Part of a small language model's weights: rotary positions, 846M tokens.
Each number is 200 + 40 x the weight over its row's rms, rounded and kept within 0 to 999. Layers, rows and columns count from 0. The size before them is the row's rms in percent of the matrix's.

# layer 4 MLP up, 2048x512, rms 0.0542, rows 877-985, columns 448-511
098,212,247,228,157,246,246,211,147,253,217,197,156,193,221,281,207,158,216,222,279,138,226,185,242,244,150,125,152,229,189,229,276,265,140,151,214,220,285,194,247,221,147,240,136,183,169,198,239,229,197,203,138,255,259,199,157,190,214,182,198,245,165,216,250
099,172,110,196,220,177,197,184,246,192,228,174,174,185,88,233,95,223,269,225,200,226,197,205,203,224,230,163,161,180,254,208,186,228,91,164,254,242,170,163,272,231,124,211,208,238,240,225,161,168,150,216,256,244,223,130,228,255,195,196,123,133,278,168,213
101,182,214,233,145,200,212,172,214,196,220,171,226,148,232,259,232,203,130,185,189,204,222,143,212,204,232,171,197,144,225,158,229,177,221,243,149,190,208,221,213,159,231,239,210,326,264,184,160,166,157,203,164,213,248,198,219,162,111,231,132,140,226,187,177
097,171,122,230,179,210,191,174,154,160,262,211,173,233,262,187,225,164,183,133,183,195,261,236,115,181,187,254,212,120,205,222,229,196,173,216,242,176,232,206,201,227,173,221,218,158,185,213,228,193,158,156,218,224,198,182,179,238,141,207,178,198,214,205,227
098,203,147,261,191,210,218,200,215,269,191,198,201,186,189,166,205,233,307,239,219,144,130,218,174,220,227,289,157,223,145,237,202,194,204,173,273,190,214,261,235,270,201,222,192,218,249,168,223,212,174,232,211,204,202,193,260,208,131,239,216,241,242,177,260
100,273,180,164,179,222,194,119,196,102,218,215,193,181,168,199,169,210,165,259,210,165,76,318,200,250,174,134,269,158,179,195,137,198,200,258,197,202,145,249,176,206,226,211,217,156,266,176,196,175,176,209,201,248,190,203,228,123,223,210,165,246,210,182,184
092,277,259,239,197,203,185,239,177,192,145,151,228,213,178,157,147,293,205,209,186,196,172,228,173,246,161,152,194,161,181,162,246,214,211,207,292,193,187,251,178,179,157,214,140,178,74,206,147,235,179,163,256,274,237,242,245,207,183,182,229,211,234,201,223
104,228,155,179,187,203,161,148,241,154,211,194,254,141,167,204,214,256,276,250,190,192,200,256,268,246,106,207,227,173,190,161,181,238,291,175,227,198,209,224,148,197,222,183,132,173,164,202,267,246,157,183,132,217,193,222,220,207,244,140,155,124,320,238,230
091,218,181,229,162,256,212,215,114,257,248,147,193,160,154,165,176,239,210,224,258,249,215,142,219,251,244,141,227,181,220,161,276,125,202,215,189,220,253,192,182,134,209,249,133,288,230,164,188,239,192,232,219,156,163,178,231,280,232,225,118,235,180,214,208
103,193,150,202,120,219,203,181,213,239,172,205,179,261,236,167,257,148,174,194,196,220,247,233,141,213,201,174,164,234,205,142,260,185,151,216,179,197,193,153,253,272,132,161,239,189,312,336,114,222,206,252,145,172,210,187,221,231,247,155,172,220,192,198,191
100,121,209,298,191,236,234,201,181,230,119,258,165,299,210,228,94,244,270,151,246,154,154,146,237,163,147,182,173,171,164,226,247,152,172,196,232,215,241,283,217,212,239,223,248,209,246,185,209,254,210,208,215,184,168,157,166,184,257,199,210,152,101,151,222
099,174,225,169,213,165,171,264,225,246,181,202,196,217,253,168,183,168,137,163,182,212,131,212,234,205,142,192,276,250,209,174,193,178,272,180,251,179,167,193,222,196,154,127,263,122,148,146,197,171,218,169,199,118,218,260,111,142,188,247,297,225,200,286,180
112,255,220,197,213,239,138,164,215,179,175,226,235,208,98,220,170,176,159,199,229,211,183,248,209,110,101,229,192,246,211,268,190,182,264,149,182,153,190,191,191,177,220,173,150,190,216,175,116,191,181,179,236,243,232,120,213,191,237,205,171,184,241,231,272
101,211,132,127,106,273,151,231,249,176,169,202,265,181,233,168,190,221,284,261,190,172,240,176,206,189,219,232,230,292,148,172,242,203,277,271,165,158,139,133,207,232,238,244,176,204,186,161,254,222,185,231,193,128,233,257,227,195,134,198,248,151,135,203,184
096,203,209,177,215,234,243,160,236,295,223,158,175,198,226,246,213,223,182,178,123,226,180,209,165,223,206,220,170,203,234,251,197,187,174,202,251,245,182,273,250,198,181,220,254,214,114,198,167,227,226,244,199,174,149,251,248,241,207,172,236,179,250,116,216
101,214,241,248,224,208,259,343,204,260,269,230,184,199,217,155,131,211,132,257,253,196,210,121,193,162,209,203,160,201,177,209,261,272,229,225,160,195,158,114,254,286,244,147,267,210,288,146,209,160,216,201,199,164,194,164,203,247,80,195,279,230,178,253,175
102,182,220,211,239,222,226,220,184,170,197,187,137,171,212,211,189,144,219,234,251,162,145,154,177,211,289,181,207,205,165,238,166,256,184,152,236,212,234,208,191,183,214,174,111,238,174,176,276,113,161,135,208,226,208,216,198,156,240,165,185,300,165,226,226
099,191,181,208,261,198,182,215,233,274,165,194,287,262,125,238,168,258,218,142,203,282,257,211,175,195,202,187,222,197,189,142,219,180,162,248,182,171,205,184,172,225,158,230,289,146,222,189,207,302,97,269,173,188,201,267,162,186,162,300,256,157,193,230,240
098,230,232,218,212,207,255,251,189,206,163,261,186,259,243,262,198,249,194,140,272,200,162,244,209,256,173,231,277,206,225,178,202,135,151,161,246,240,153,243,225,224,256,204,143,238,255,144,233,231,144,195,249,183,206,143,236,178,200,318,245,148,181,177,225
100,190,165,222,238,185,217,212,223,228,178,133,154,240,213,228,229,208,234,164,215,230,168,201,182,196,149,172,126,256,177,215,140,196,239,260,196,249,263,228,141,266,189,213,245,208,148,169,220,192,213,154,224,193,241,249,186,227,210,161,238,237,256,207,225
099,157,218,211,156,220,214,250,209,228,239,165,208,145,132,188,272,218,290,253,279,181,178,186,135,229,224,200,173,192,199,185,244,202,186,191,246,172,126,193,178,212,210,248,161,237,202,202,202,179,104,275,259,218,234,178,188,247,219,182,159,218,223,215,172
101,170,235,186,204,166,235,211,258,279,155,183,216,138,247,192,127,227,180,133,196,215,218,193,197,207,242,182,178,184,289,318,177,241,304,165,180,240,171,132,200,209,184,258,223,198,175,235,220,219,168,202,221,181,244,264,176,239,212,182,254,240,176,262,175
098,243,189,213,136,238,209,239,242,268,171,190,249,185,175,219,178,168,200,221,174,182,238,208,73,181,126,233,217,192,198,197,187,183,148,149,173,219,190,177,168,265,137,278,167,239,192,144,235,204,185,214,238,175,250,132,225,105,176,189,234,264,144,166,213
101,144,214,229,239,248,144,181,136,196,199,116,253,129,189,223,216,202,218,263,253,244,193,176,144,175,180,262,120,214,198,181,228,163,203,181,185,219,210,172,99,118,228,226,182,139,206,239,239,187,184,212,189,197,176,149,231,172,234,151,144,203,128,219,193
099,191,205,200,208,213,162,179,178,237,254,199,163,239,196,270,212,273,188,112,177,220,171,143,185,193,173,179,215,268,186,186,194,142,111,284,201,193,182,149,233,174,272,167,201,247,162,157,220,185,240,182,230,135,241,151,141,195,201,269,166,178,134,262,188
103,179,147,179,139,216,154,193,191,207,183,212,190,234,231,209,177,207,189,235,173,186,171,227,188,211,227,191,159,194,199,228,204,263,283,221,278,182,163,198,246,194,155,158,205,244,207,182,181,222,199,174,179,204,249,293,306,199,136,221,219,177,197,154,178
095,224,254,216,128,212,188,156,180,159,187,96,211,170,234,210,153,209,260,204,243,261,177,187,260,278,176,247,228,222,163,193,213,206,223,204,157,201,198,167,163,210,214,170,183,170,265,299,182,255,181,171,243,236,230,146,177,241,201,182,218,159,171,206,133
101,200,210,246,139,157,164,229,187,165,162,167,166,202,256,216,160,153,169,170,260,213,224,158,210,158,185,273,204,194,206,212,141,177,194,231,174,223,234,270,149,173,202,110,244,239,159,221,216,238,179,192,183,224,157,223,156,212,211,234,242,213,178,128,152
101,165,211,193,196,114,226,245,223,94,145,148,217,222,117,207,197,186,121,188,249,196,218,234,165,141,163,191,223,171,194,226,164,188,234,177,239,217,167,188,183,193,192,215,176,169,197,261,293,109,171,146,202,233,173,184,180,218,257,128,248,229,228,247,221
100,156,198,202,228,210,202,128,243,192,169,197,125,197,206,229,184,187,170,166,207,251,311,234,208,142,126,221,201,199,243,172,240,266,137,191,209,176,171,209,137,207,183,261,196,222,204,235,144,145,234,275,221,207,203,191,252,194,189,250,184,260,273,214,232
098,196,209,152,219,207,237,178,212,240,240,278,137,171,187,195,212,215,235,131,205,202,177,222,208,178,272,139,228,274,194,150,188,183,234,150,170,199,159,223,266,149,200,232,222,144,233,196,244,263,163,155,208,172,201,199,212,221,189,200,167,157,177,243,230
093,227,218,223,221,126,268,203,236,199,198,206,238,170,243,262,137,186,158,182,232,169,209,190,194,183,159,168,152,182,142,232,135,203,216,258,226,209,172,268,237,136,132,190,243,230,246,242,179,178,185,146,144,128,253,248,158,163,121,157,95,188,223,158,176
101,134,221,167,184,176,137,154,212,225,233,149,190,160,219,153,187,254,237,210,145,246,228,203,209,230,182,154,270,186,119,108,199,172,181,309,239,180,231,173,211,226,179,160,234,211,264,221,233,245,190,240,205,153,180,156,235,176,198,169,256,195,204,245,203
103,248,222,169,167,251,150,245,222,186,168,187,228,210,238,108,228,167,169,234,224,203,159,195,218,156,179,231,196,236,203,244,190,217,216,181,273,200,219,134,161,302,222,149,65,111,227,186,158,146,177,239,239,200,145,161,145,189,232,174,272,189,237,168,159
101,210,190,190,163,209,224,168,219,214,228,186,214,184,218,229,210,230,203,228,234,169,257,206,122,177,204,211,187,195,179,207,221,172,194,197,176,208,230,279,207,121,154,229,182,244,161,185,188,219,253,200,231,209,199,157,226,205,179,234,146,210,160,196,181
099,120,229,127,261,224,202,146,228,179,233,225,253,166,184,192,202,133,233,230,220,162,194,156,158,186,292,228,245,247,239,124,162,137,157,169,130,225,231,155,181,203,144,212,237,162,192,254,152,150,146,161,172,194,277,242,171,191,231,209,175,228,207,157,216
099,192,181,250,201,165,116,187,225,208,185,204,165,248,174,277,177,266,223,227,161,206,151,224,283,213,230,186,240,289,237,191,266,220,216,232,159,184,202,165,183,145,203,179,233,132,188,247,178,217,171,147,163,275,192,156,240,231,214,163,113,206,273,155,260
098,210,227,208,176,199,235,212,194,279,134,230,223,234,259,267,215,248,166,185,170,230,136,180,236,217,139,246,178,177,196,154,214,227,189,216,232,227,193,209,143,204,233,146,210,167,184,199,221,250,175,251,175,133,251,151,116,261,206,163,163,211,269,186,206
102,184,241,159,234,169,229,226,270,198,228,177,162,217,245,277,173,256,138,221,153,233,163,155,273,117,144,195,165,259,203,248,123,169,181,225,235,246,158,194,205,277,166,191,187,161,203,219,224,117,153,227,172,178,218,229,163,191,220,193,150,140,163,240,201
102,195,170,186,200,196,192,180,217,220,208,184,287,208,219,194,206,301,214,178,191,222,168,180,173,232,168,158,147,271,146,180,227,208,156,103,139,193,189,214,240,294,288,148,238,143,172,180,196,217,148,129,254,202,119,256,214,183,166,191,299,239,224,137,186
098,200,173,202,302,270,256,176,199,181,190,180,237,224,238,244,187,207,149,208,143,182,193,237,198,210,180,167,179,144,194,142,212,150,220,277,234,191,225,269,217,180,194,188,210,185,203,196,135,180,245,202,172,164,187,229,203,171,215,231,183,221,214,212,221
093,263,206,149,256,122,188,176,222,232,209,228,256,246,238,189,238,140,197,168,243,214,282,191,230,228,261,198,131,204,141,222,150,177,220,216,174,203,186,273,212,211,241,171,264,283,246,208,163,284,225,218,204,177,258,144,165,187,267,184,204,215,197,179,157
101,175,122,146,222,241,177,255,213,125,154,279,251,178,248,220,127,175,275,220,200,147,175,212,226,243,268,189,185,156,181,180,120,271,163,146,129,200,242,183,209,230,236,94,254,140,236,168,158,125,331,287,154,192,230,243,234,218,181,165,205,225,206,171,190
099,160,229,222,153,153,178,194,207,179,250,168,201,222,294,177,199,216,177,212,183,226,200,174,271,214,222,203,254,155,247,156,160,142,147,229,189,229,216,162,237,175,243,183,144,243,217,247,229,195,122,230,174,170,245,233,190,174,215,171,256,247,103,144,177
097,333,225,217,149,163,192,259,194,193,236,215,161,217,241,286,176,245,204,160,189,165,220,158,212,181,218,273,253,189,238,184,154,245,161,241,189,162,235,218,149,180,226,144,174,155,209,164,249,188,226,176,180,191,218,222,150,222,226,199,222,259,162,252,227
097,256,217,161,203,187,239,215,214,221,186,271,224,168,137,160,128,217,160,200,246,224,300,169,157,263,92,210,204,186,207,169,242,203,206,150,164,201,219,261,253,218,239,218,204,192,226,228,249,244,216,269,259,151,142,158,235,198,149,186,165,281,231,244,227
102,160,246,185,211,104,208,188,142,177,215,222,193,200,242,190,186,257,200,201,237,180,190,181,192,190,257,189,119,230,166,216,177,162,233,138,178,205,186,138,237,160,88,194,191,182,176,241,194,192,243,242,173,158,147,126,232,195,178,219,224,213,184,251,208
098,202,185,231,200,161,210,207,170,220,173,228,160,236,160,228,202,249,111,174,176,160,150,203,194,135,178,214,141,201,237,224,188,165,206,155,189,230,205,206,208,186,286,238,183,213,182,208,200,195,179,202,235,94,225,200,195,191,220,192,181,246,208,181,234
100,228,125,190,244,156,177,187,169,252,156,129,211,159,153,190,169,177,229,221,217,127,163,149,217,180,231,154,210,213,198,214,188,234,249,166,168,206,175,174,228,232,169,266,135,113,249,133,175,171,220,214,220,169,216,158,197,260,236,186,266,181,207,99,208
102,202,215,209,157,157,254,206,184,173,217,177,203,182,253,248,193,171,208,232,188,150,217,213,220,139,218,162,229,233,228,190,204,158,207,114,195,215,217,230,244,175,217,230,234,157,258,163,204,128,219,171,167,111,225,308,137,215,187,183,193,184,197,213,191
096,197,155,183,247,191,173,152,223,110,160,180,210,222,213,174,191,216,167,127,226,143,215,181,266,198,166,180,98,255,227,187,279,280,149,192,220,203,210,253,246,219,161,201,191,213,201,243,181,165,174,177,125,216,206,241,191,234,305,199,159,204,188,223,231
107,170,260,219,252,165,165,252,195,208,178,219,192,194,156,213,278,244,125,247,138,316,182,205,208,245,274,154,101,250,223,208,239,172,263,155,244,180,189,238,240,163,240,170,150,226,198,225,172,144,213,230,147,239,191,184,186,162,203,259,214,143,181,147,130
096,202,220,224,189,203,218,155,206,199,221,226,198,242,175,191,206,142,240,200,228,303,211,244,196,210,184,178,168,160,206,212,236,234,251,182,133,191,251,220,165,150,253,130,248,152,209,134,263,183,207,250,234,209,198,221,168,188,236,242,256,232,186,225,189
101,204,263,266,178,226,178,201,180,128,223,213,203,171,205,144,259,210,179,183,156,244,223,149,201,213,264,150,187,174,192,141,270,171,247,178,213,188,187,212,108,162,202,266,213,154,252,145,153,141,175,233,187,226,229,219,242,217,174,205,172,149,211,143,251
100,214,230,235,170,158,212,239,131,196,272,268,190,233,189,172,194,196,182,258,238,215,222,177,253,112,136,263,207,194,206,196,188,185,282,174,187,158,215,193,155,314,238,211,205,205,199,182,204,228,278,293,132,203,169,225,159,198,183,249,216,220,181,178,210
103,189,237,158,168,262,168,149,192,102,229,254,224,212,207,205,212,220,231,228,189,234,213,194,224,155,254,227,111,213,220,210,192,241,173,222,255,203,219,259,233,183,221,164,233,115,226,242,164,153,181,189,159,205,116,252,192,247,239,248,175,183,232,152,228
097,209,231,199,206,191,250,100,186,174,131,204,246,172,193,257,261,273,155,255,111,199,261,147,208,181,262,199,243,184,235,197,235,225,241,246,223,175,197,212,154,263,172,187,215,122,195,132,218,168,187,129,203,186,137,169,174,192,209,188,205,282,191,181,174
100,162,231,232,119,244,259,212,230,201,205,215,104,205,185,189,206,256,206,206,148,170,149,186,180,179,186,200,181,180,211,167,172,192,292,124,204,173,255,255,131,231,183,219,150,228,256,185,144,87,195,144,222,225,163,141,251,185,284,233,184,153,165,230,215
094,194,244,226,201,249,246,200,246,183,135,178,261,138,233,209,223,185,157,176,248,179,193,67,192,197,214,206,214,228,213,218,205,185,178,173,211,231,175,188,195,203,195,183,227,91,244,217,199,226,192,204,205,249,185,204,218,219,207,242,152,217,182,246,213
099,239,262,205,198,189,200,193,197,149,205,223,132,190,250,159,247,246,146,265,228,230,198,227,267,198,191,108,180,150,226,272,95,124,200,176,173,169,179,244,162,203,240,201,176,233,158,168,169,217,185,291,224,192,207,155,184,189,149,217,194,147,199,205,171
108,240,247,186,220,268,162,253,219,206,204,249,230,218,191,228,222,218,121,233,202,190,163,208,218,199,174,126,136,210,214,229,169,166,169,159,202,214,227,212,205,188,177,204,218,193,235,214,209,155,243,223,189,150,137,237,197,209,211,287,163,160,219,204,189
099,193,140,185,199,230,176,234,237,155,192,239,184,217,213,123,230,277,185,208,220,199,192,218,197,181,208,235,208,314,188,237,205,208,159,232,242,215,173,163,195,231,132,209,268,190,199,160,119,214,248,153,254,127,175,240,150,147,204,196,186,211,168,146,165
102,191,165,189,187,182,158,189,298,190,116,151,270,245,194,140,184,208,190,199,232,191,240,202,260,219,236,168,177,188,237,218,282,169,202,242,164,199,193,235,187,126,197,185,227,283,205,231,245,206,251,220,147,204,207,189,163,126,165,212,253,141,169,303,194
101,252,168,196,212,137,219,160,301,206,294,240,183,249,93,225,282,216,184,184,202,213,130,186,193,170,281,173,193,198,170,259,137,191,198,200,183,166,184,176,142,170,247,198,209,194,289,206,174,195,135,272,270,214,210,216,126,212,157,239,247,182,189,225,217
100,206,212,190,153,218,266,241,201,188,156,178,208,184,186,230,186,219,215,215,244,176,201,138,128,242,203,205,186,151,175,180,230,209,244,200,148,247,239,178,220,243,215,285,287,181,206,184,240,279,185,221,213,160,239,223,214,147,194,211,183,177,187,270,176
097,164,153,187,134,180,188,254,206,218,181,128,167,256,217,206,171,191,256,161,223,129,175,153,164,275,213,182,248,180,186,153,221,206,195,275,127,194,212,164,269,196,217,246,207,172,212,212,247,256,151,204,218,214,207,207,234,144,174,222,182,183,273,177,158
103,169,215,220,185,227,193,251,124,266,172,190,223,185,132,209,179,214,169,203,171,169,198,286,233,194,212,230,135,199,194,187,221,202,239,158,145,192,143,165,137,248,225,183,174,188,172,202,130,188,279,197,153,154,257,239,226,189,210,225,195,175,233,174,156
100,182,182,160,254,242,261,241,158,166,254,160,206,119,186,272,184,193,170,186,177,163,223,244,193,181,201,152,209,236,279,154,252,170,200,239,202,263,238,183,131,176,202,139,257,172,259,203,186,299,209,214,202,276,262,181,159,263,144,208,233,146,243,193,197
100,197,117,280,171,204,232,220,230,167,296,229,208,196,267,143,142,148,130,231,253,212,178,190,124,162,86,179,208,195,134,220,147,220,164,191,183,203,217,210,162,113,124,192,139,181,166,208,211,196,234,170,153,200,159,177,205,199,205,164,185,236,210,157,209
100,164,270,219,170,286,223,216,179,251,270,177,224,148,146,143,164,237,210,205,209,208,232,205,136,233,204,225,192,258,197,174,140,185,214,256,244,208,223,166,220,267,202,269,203,158,152,155,252,169,226,202,235,141,92,234,159,150,231,209,140,206,167,226,183
098,222,174,187,191,194,265,171,209,169,233,204,219,204,218,149,221,187,258,175,267,270,182,204,202,148,192,202,150,134,160,162,306,150,188,206,168,233,201,297,156,156,226,183,252,208,234,235,170,172,174,198,237,222,219,185,141,197,129,191,184,263,211,207,228
101,233,216,227,232,240,256,226,198,199,252,246,197,222,159,147,176,152,127,213,216,227,231,259,226,279,200,311,161,301,160,245,96,153,249,227,211,176,189,213,180,223,262,179,144,218,196,196,180,145,230,153,196,226,251,194,227,222,182,168,253,226,179,156,198
103,102,266,145,169,64,169,165,207,125,175,185,138,116,238,163,179,210,218,224,163,213,133,144,198,164,195,246,238,215,225,199,130,170,151,237,219,198,184,251,229,194,257,181,273,210,209,215,169,233,203,216,174,172,251,199,98,141,156,149,186,242,158,211,197
102,159,234,252,234,230,190,183,203,242,196,208,272,222,275,206,198,266,282,193,244,214,201,159,256,204,266,215,176,221,217,167,189,226,182,281,139,270,210,252,175,248,146,215,197,216,226,189,158,128,231,175,235,161,201,189,221,182,241,285,256,191,226,161,128
102,186,222,239,219,143,181,130,243,196,221,212,254,219,209,189,221,223,223,101,138,235,213,262,182,235,209,272,165,204,251,230,160,244,231,189,152,186,170,263,190,213,141,160,177,163,207,189,242,233,197,217,197,161,101,235,235,219,154,230,208,315,224,152,177
100,200,201,181,116,160,210,117,196,218,167,265,203,159,190,240,193,131,220,210,213,211,169,142,233,200,226,135,151,212,219,226,218,211,257,198,181,222,201,183,215,172,165,249,124,151,189,182,261,184,220,292,265,177,135,252,275,112,210,186,162,253,240,217,254
100,183,251,230,271,192,223,222,219,243,121,245,197,216,220,174,242,221,134,232,183,226,271,188,199,207,217,230,145,157,248,206,176,121,147,232,243,228,173,205,203,151,247,231,201,225,184,208,205,240,282,155,241,130,207,183,207,169,161,255,191,194,235,214,177
103,236,198,197,275,199,164,164,248,147,224,177,262,208,163,224,197,242,208,214,199,287,250,189,213,226,143,236,224,189,183,106,222,124,183,217,124,187,169,191,228,272,182,170,186,227,219,151,194,209,311,179,163,186,173,140,163,189,184,211,234,177,199,141,166
099,246,245,221,205,164,200,253,231,185,135,158,257,238,142,230,189,253,181,258,240,126,227,265,204,233,217,156,201,217,135,196,201,181,197,111,129,189,132,119,212,132,208,164,160,170,157,176,304,168,253,246,209,192,219,147,164,161,264,292,245,210,181,195,185
101,133,204,214,193,241,145,194,199,205,278,239,198,211,252,170,173,173,201,159,204,203,262,139,154,263,197,228,273,178,179,205,165,198,189,197,178,224,170,239,129,191,136,220,123,180,238,159,284,220,189,211,202,173,240,190,196,196,222,258,249,160,281,189,210
098,92,239,171,188,165,213,159,271,183,178,244,214,165,224,207,195,259,170,240,198,172,127,215,253,220,219,243,251,207,251,179,138,183,157,166,245,181,170,181,260,153,229,178,185,234,269,180,227,166,214,167,111,212,211,162,224,197,199,177,205,206,158,209,182
103,208,173,204,259,148,257,173,177,186,275,252,270,181,173,263,106,146,183,218,180,190,158,202,114,299,193,221,188,223,211,215,144,174,121,198,243,200,228,222,153,200,218,181,175,288,142,235,218,198,222,201,195,154,157,166,156,214,235,203,156,181,232,220,211
103,98,227,179,235,209,258,189,225,232,231,154,244,168,205,227,172,155,114,270,238,233,247,254,190,181,149,250,239,219,244,178,124,141,254,228,135,242,208,190,167,224,245,149,216,190,184,108,111,257,213,200,251,172,201,213,223,186,191,258,227,189,173,178,145
101,307,202,178,168,158,226,157,247,118,260,127,181,188,151,181,172,243,204,132,240,185,150,172,232,146,267,155,196,217,189,208,218,103,250,219,253,185,193,301,188,141,242,218,198,175,229,189,255,276,175,243,238,211,165,237,177,170,276,182,219,247,184,229,115
100,203,224,162,197,241,199,230,171,208,149,130,199,135,287,272,237,207,171,227,165,235,280,259,203,223,248,208,166,156,255,191,212,215,228,269,178,192,272,202,174,182,207,181,317,183,238,176,156,220,209,176,152,173,147,258,159,212,189,182,145,218,273,246,213
102,117,213,166,253,179,137,144,172,229,186,127,168,160,221,179,222,189,223,227,158,208,202,192,155,185,172,162,247,182,234,176,154,181,198,204,230,223,195,220,184,218,221,197,169,211,252,212,132,185,177,270,149,234,249,266,225,90,154,138,281,186,119,243,176
097,204,216,177,249,222,218,222,168,157,316,230,241,201,167,223,169,141,151,234,263,143,160,181,240,259,203,175,212,188,220,217,193,164,176,205,175,176,161,193,162,211,128,291,253,221,138,269,227,163,155,247,214,235,259,213,179,152,186,187,171,233,192,197,201
097,196,166,180,202,202,259,160,154,234,233,248,165,261,159,239,228,185,150,215,174,218,166,188,226,108,166,223,171,251,221,134,267,231,247,209,227,246,185,205,238,306,143,228,263,296,262,185,187,210,276,172,166,254,118,246,199,211,160,102,186,244,167,178,159
101,183,203,193,226,246,195,161,122,205,163,168,193,210,226,203,216,284,351,242,203,228,220,91,231,206,217,145,170,261,155,232,155,199,157,224,204,219,276,187,237,186,174,246,171,235,216,224,143,205,245,234,171,252,236,219,190,174,146,246,219,196,176,295,214
097,181,137,156,207,185,168,186,223,199,198,167,119,193,237,247,180,192,183,184,145,205,248,237,234,207,272,207,181,235,210,202,231,334,224,220,287,208,187,221,213,192,250,241,212,211,135,241,133,154,161,189,183,128,168,253,211,222,199,162,110,154,242,189,260
099,207,235,199,251,235,204,246,285,191,209,202,229,168,120,227,188,183,174,164,235,237,227,238,147,193,207,230,228,174,233,193,175,268,178,165,89,203,169,203,246,151,176,251,196,150,265,205,164,127,133,217,128,215,192,143,204,199,176,203,195,243,184,162,198
101,218,218,188,188,190,237,186,226,187,190,182,216,242,226,220,271,236,224,141,171,165,229,163,229,194,210,193,237,227,228,193,199,222,203,243,238,208,211,212,205,144,157,234,192,239,166,208,194,145,204,177,265,188,159,191,214,166,259,258,276,189,211,259,201
097,189,175,181,167,209,207,245,195,222,274,229,157,251,175,171,204,148,170,140,171,205,182,200,145,209,254,205,205,178,189,210,188,149,243,208,111,269,171,186,240,111,150,193,190,310,124,201,155,239,220,216,196,195,185,200,198,180,147,215,189,299,247,167,214
096,252,186,178,270,173,232,223,220,207,254,245,209,169,181,197,205,161,240,180,165,135,180,209,262,203,210,156,240,217,233,207,151,225,220,170,223,209,215,228,214,233,210,258,184,203,197,232,198,213,211,242,215,174,128,253,188,88,172,176,167,258,182,139,233
099,127,194,230,159,218,91,97,237,257,247,252,207,185,176,226,199,169,193,157,83,262,209,239,196,215,219,190,171,231,234,201,249,219,192,169,147,184,182,183,250,159,153,168,276,202,218,145,216,214,234,169,147,216,140,167,232,265,156,190,255,189,223,251,203
100,264,157,160,176,176,207,270,138,196,223,196,206,116,255,150,234,179,225,221,232,205,225,213,220,193,130,175,183,205,207,255,229,192,225,179,220,198,193,248,128,184,214,196,157,146,276,160,272,197,162,234,149,184,186,170,193,218,223,79,227,222,197,150,227
097,136,214,279,238,115,170,202,187,189,208,209,197,214,163,242,230,181,213,212,184,223,220,245,169,165,175,225,205,179,199,228,190,178,165,180,238,180,161,189,255,219,261,235,244,192,165,200,161,135,208,220,216,201,204,242,241,117,172,191,167,206,199,164,200
102,251,119,224,141,188,220,189,209,198,201,109,189,250,231,209,169,170,211,166,234,173,207,129,249,115,218,229,243,183,173,193,217,203,175,198,251,195,92,205,209,197,183,177,229,260,173,182,178,215,233,217,214,213,232,152,125,175,162,152,227,205,178,232,183
096,192,161,110,214,159,179,206,250,231,196,276,232,102,200,240,177,179,254,268,186,218,260,208,193,246,209,206,267,220,233,158,224,242,236,178,236,191,182,191,223,205,216,231,143,187,170,221,138,191,170,221,188,135,251,146,182,158,176,127,213,141,195,245,228
097,153,247,242,219,198,197,212,183,227,242,253,250,150,215,234,163,149,165,193,193,193,250,186,207,182,131,191,217,248,238,187,149,215,121,211,247,220,170,176,208,247,158,181,205,173,189,202,113,209,242,250,210,229,201,229,187,238,191,208,216,207,221,173,114
100,226,225,261,190,201,164,236,183,199,233,244,141,270,205,196,212,237,191,231,181,142,193,211,263,112,201,219,249,220,169,143,155,231,136,125,251,211,183,162,178,259,202,192,121,215,216,235,198,144,198,184,230,211,232,120,260,299,228,193,205,206,171,139,225
098,322,182,195,231,171,103,175,205,236,185,165,221,189,155,210,144,190,208,249,172,220,187,122,197,163,210,168,167,178,203,146,284,209,234,309,194,173,180,283,233,203,181,141,263,184,168,100,121,271,248,219,266,146,225,181,232,208,238,242,235,166,255,172,209
097,192,240,234,211,254,200,208,230,151,194,207,239,176,196,158,192,240,122,153,259,164,186,202,158,161,182,130,210,203,197,245,251,236,170,211,154,158,176,223,232,251,114,206,173,244,268,166,180,90,183,161,230,233,187,181,164,180,220,202,178,216,225,215,227
104,200,264,200,245,135,249,197,148,204,196,156,191,153,181,237,240,197,177,191,203,234,181,201,177,173,278,187,156,262,267,181,182,209,160,234,175,211,246,184,183,244,217,160,155,202,186,244,235,199,215,205,221,196,162,166,167,185,159,187,164,235,284,172,218
097,200,168,144,256,207,240,181,223,204,274,220,176,181,178,165,232,285,168,122,130,209,223,201,241,164,317,255,216,271,228,235,138,147,193,215,205,180,237,229,196,263,215,280,218,238,199,167,205,217,243,145,252,185,173,201,216,139,189,247,197,196,234,178,143
096,169,220,214,201,205,212,330,133,248,179,172,178,238,137,228,208,179,196,186,216,235,159,230,174,196,223,268,268,148,206,88,226,186,166,165,222,255,250,199,173,165,254,118,199,134,218,205,217,229,216,187,165,202,203,274,225,164,151,208,147,213,207,181,188
099,231,280,205,187,135,194,244,262,179,213,183,194,203,198,186,217,199,188,207,183,182,148,284,210,91,216,228,149,257,212,197,280,180,166,298,229,199,156,208,184,155,225,285,163,262,239,183,218,143,175,228,339,193,105,213,119,244,168,220,121,206,267,170,229
103,165,170,218,274,202,198,226,269,217,246,194,221,174,213,188,230,182,262,222,213,202,171,256,218,248,234,187,180,282,191,222,182,206,242,234,196,192,164,199,178,202,272,222,200,217,261,230,211,162,218,316,175,184,181,178,195,215,150,162,175,173,197,303,250
096,174,179,125,202,182,239,222,280,179,217,276,213,143,220,196,241,196,172,177,216,280,221,265,223,246,208,204,227,160,261,198,197,239,263,218,227,198,203,236,130,125,198,212,206,243,218,150,206,192,222,259,201,182,172,254,197,192,196,160,139,147,151,242,156